{"tie_embeddings": false, "init_std_qkv": 0.0261, "init_std_up": 0.0261, "beta1": 0.95, "warmup_steps": 103}
Each number is 500 + 50 x the weight over its row's rms, rounded and kept within 0 to 999. Layers, rows and columns count from 0. Numbers have three digits each. The size before them is the row's rms in percent of the matrix's.

# layer 6 MLP down, 320x960, rms 0.0852, rows 306-319, columns 0-79
100:476577586439377496592535477398517445491537546418448445545531602545503579457504453559463509457493584414513490436456462456562444592423476515443479579540433552533600460553479444464523447451578451530473548465586527581509428499588491420500510477
100:405466547377528491477492577493493454482497544446503481427402554504476497518500500503494513460544555512571522415442450495521584624476466468546538498488475484496598415578547580543603390542552538496536543439457483479440566449506567524578510495
105:509489494556427588586543362374505477510486503431561572438511561512453505470490486561557521498378488453578412389490517557530455509445468503480471448378506534498484530515475567464536498382452528532457466510585520489500490500500565514499480539
096:489540484571400454525459525476545544535511471514520440567512535505501444525525500438501501490415587432483554518429503531490455544470497491548590508596540489484503450473430523462524451459504587497542468463509565540495508426376551447521545592
111:515458468639571438449406464497562524531555533496508563533564528561479505450473527561469495560490454438506464529501543363454513441536509473496492534443508438572457519510548435478470521454506521550625492575460606457499489526445596492451442516
100:459470597520452504426446465477458515543497545471545411500642486505468570488561526574441621418465478528476434481426509584516479611458564489335535427610454544479426465402531512493482494380413522464623445497590592429476587491465422545627482425
098:460551531390589522366466491503464512482495494555528490436500486488538559480523591475634627464509469520429544514485507511529474542430564397472474481512555525586576563501554448543475539502447543498498602464473475544541527535520468558401507495
101:544515538484485473572449472501474584590488452545552488453529474472501510451434430530534538484480478475472498513492499530494524457418471469539523554384545573419563595593560451549575475574494547558567390389556483572412499516566402553424557588
096:558490502572571484439519563584461510520585558458373533497442519452437556534563401444526549560517479482553489418466489532456464523467532423469497595525451536525505429520518520390527491496464501493479532488539484457549473559558392499478508501
100:541474464509539524463507409350512510547424482465493464502483449537445473518462542521524487422587551488519536507519477499427581472555525535563519491471480557513484492456481455455552543412506512455587435493452536472514488509431517568598511486
105:462575427477426424536559453465508485457482367555512463441517587548487624505464387528532587501442545508460570479544465550558497574448492545498560484548535457570548446520409454448502534434559470500449440504472499521563431483549478507487443455
096:541498484554487490440447464510578566428430545468384493490534476632544530565468480504490506479376423443529485548558519495516421504560402500537521585427475535507558485540541495619512481561523423510447583512635471544450491429509440495479405525
100:469516536519358537548548490516440531518492405543434573563466605583461521470540528495549607476458515572477478492596497543386445419460559432383506412571482507527548459564494572540486453458476483468455510491412567513480477399504487486452426436
101:570479478579441427550641503527567385455598541456579452455541467458476499387449600504540491557429435476479579471489407465535595495492446545502528468457537569489526653512597470489454458625506491561527570485558489632471478501461505513512488470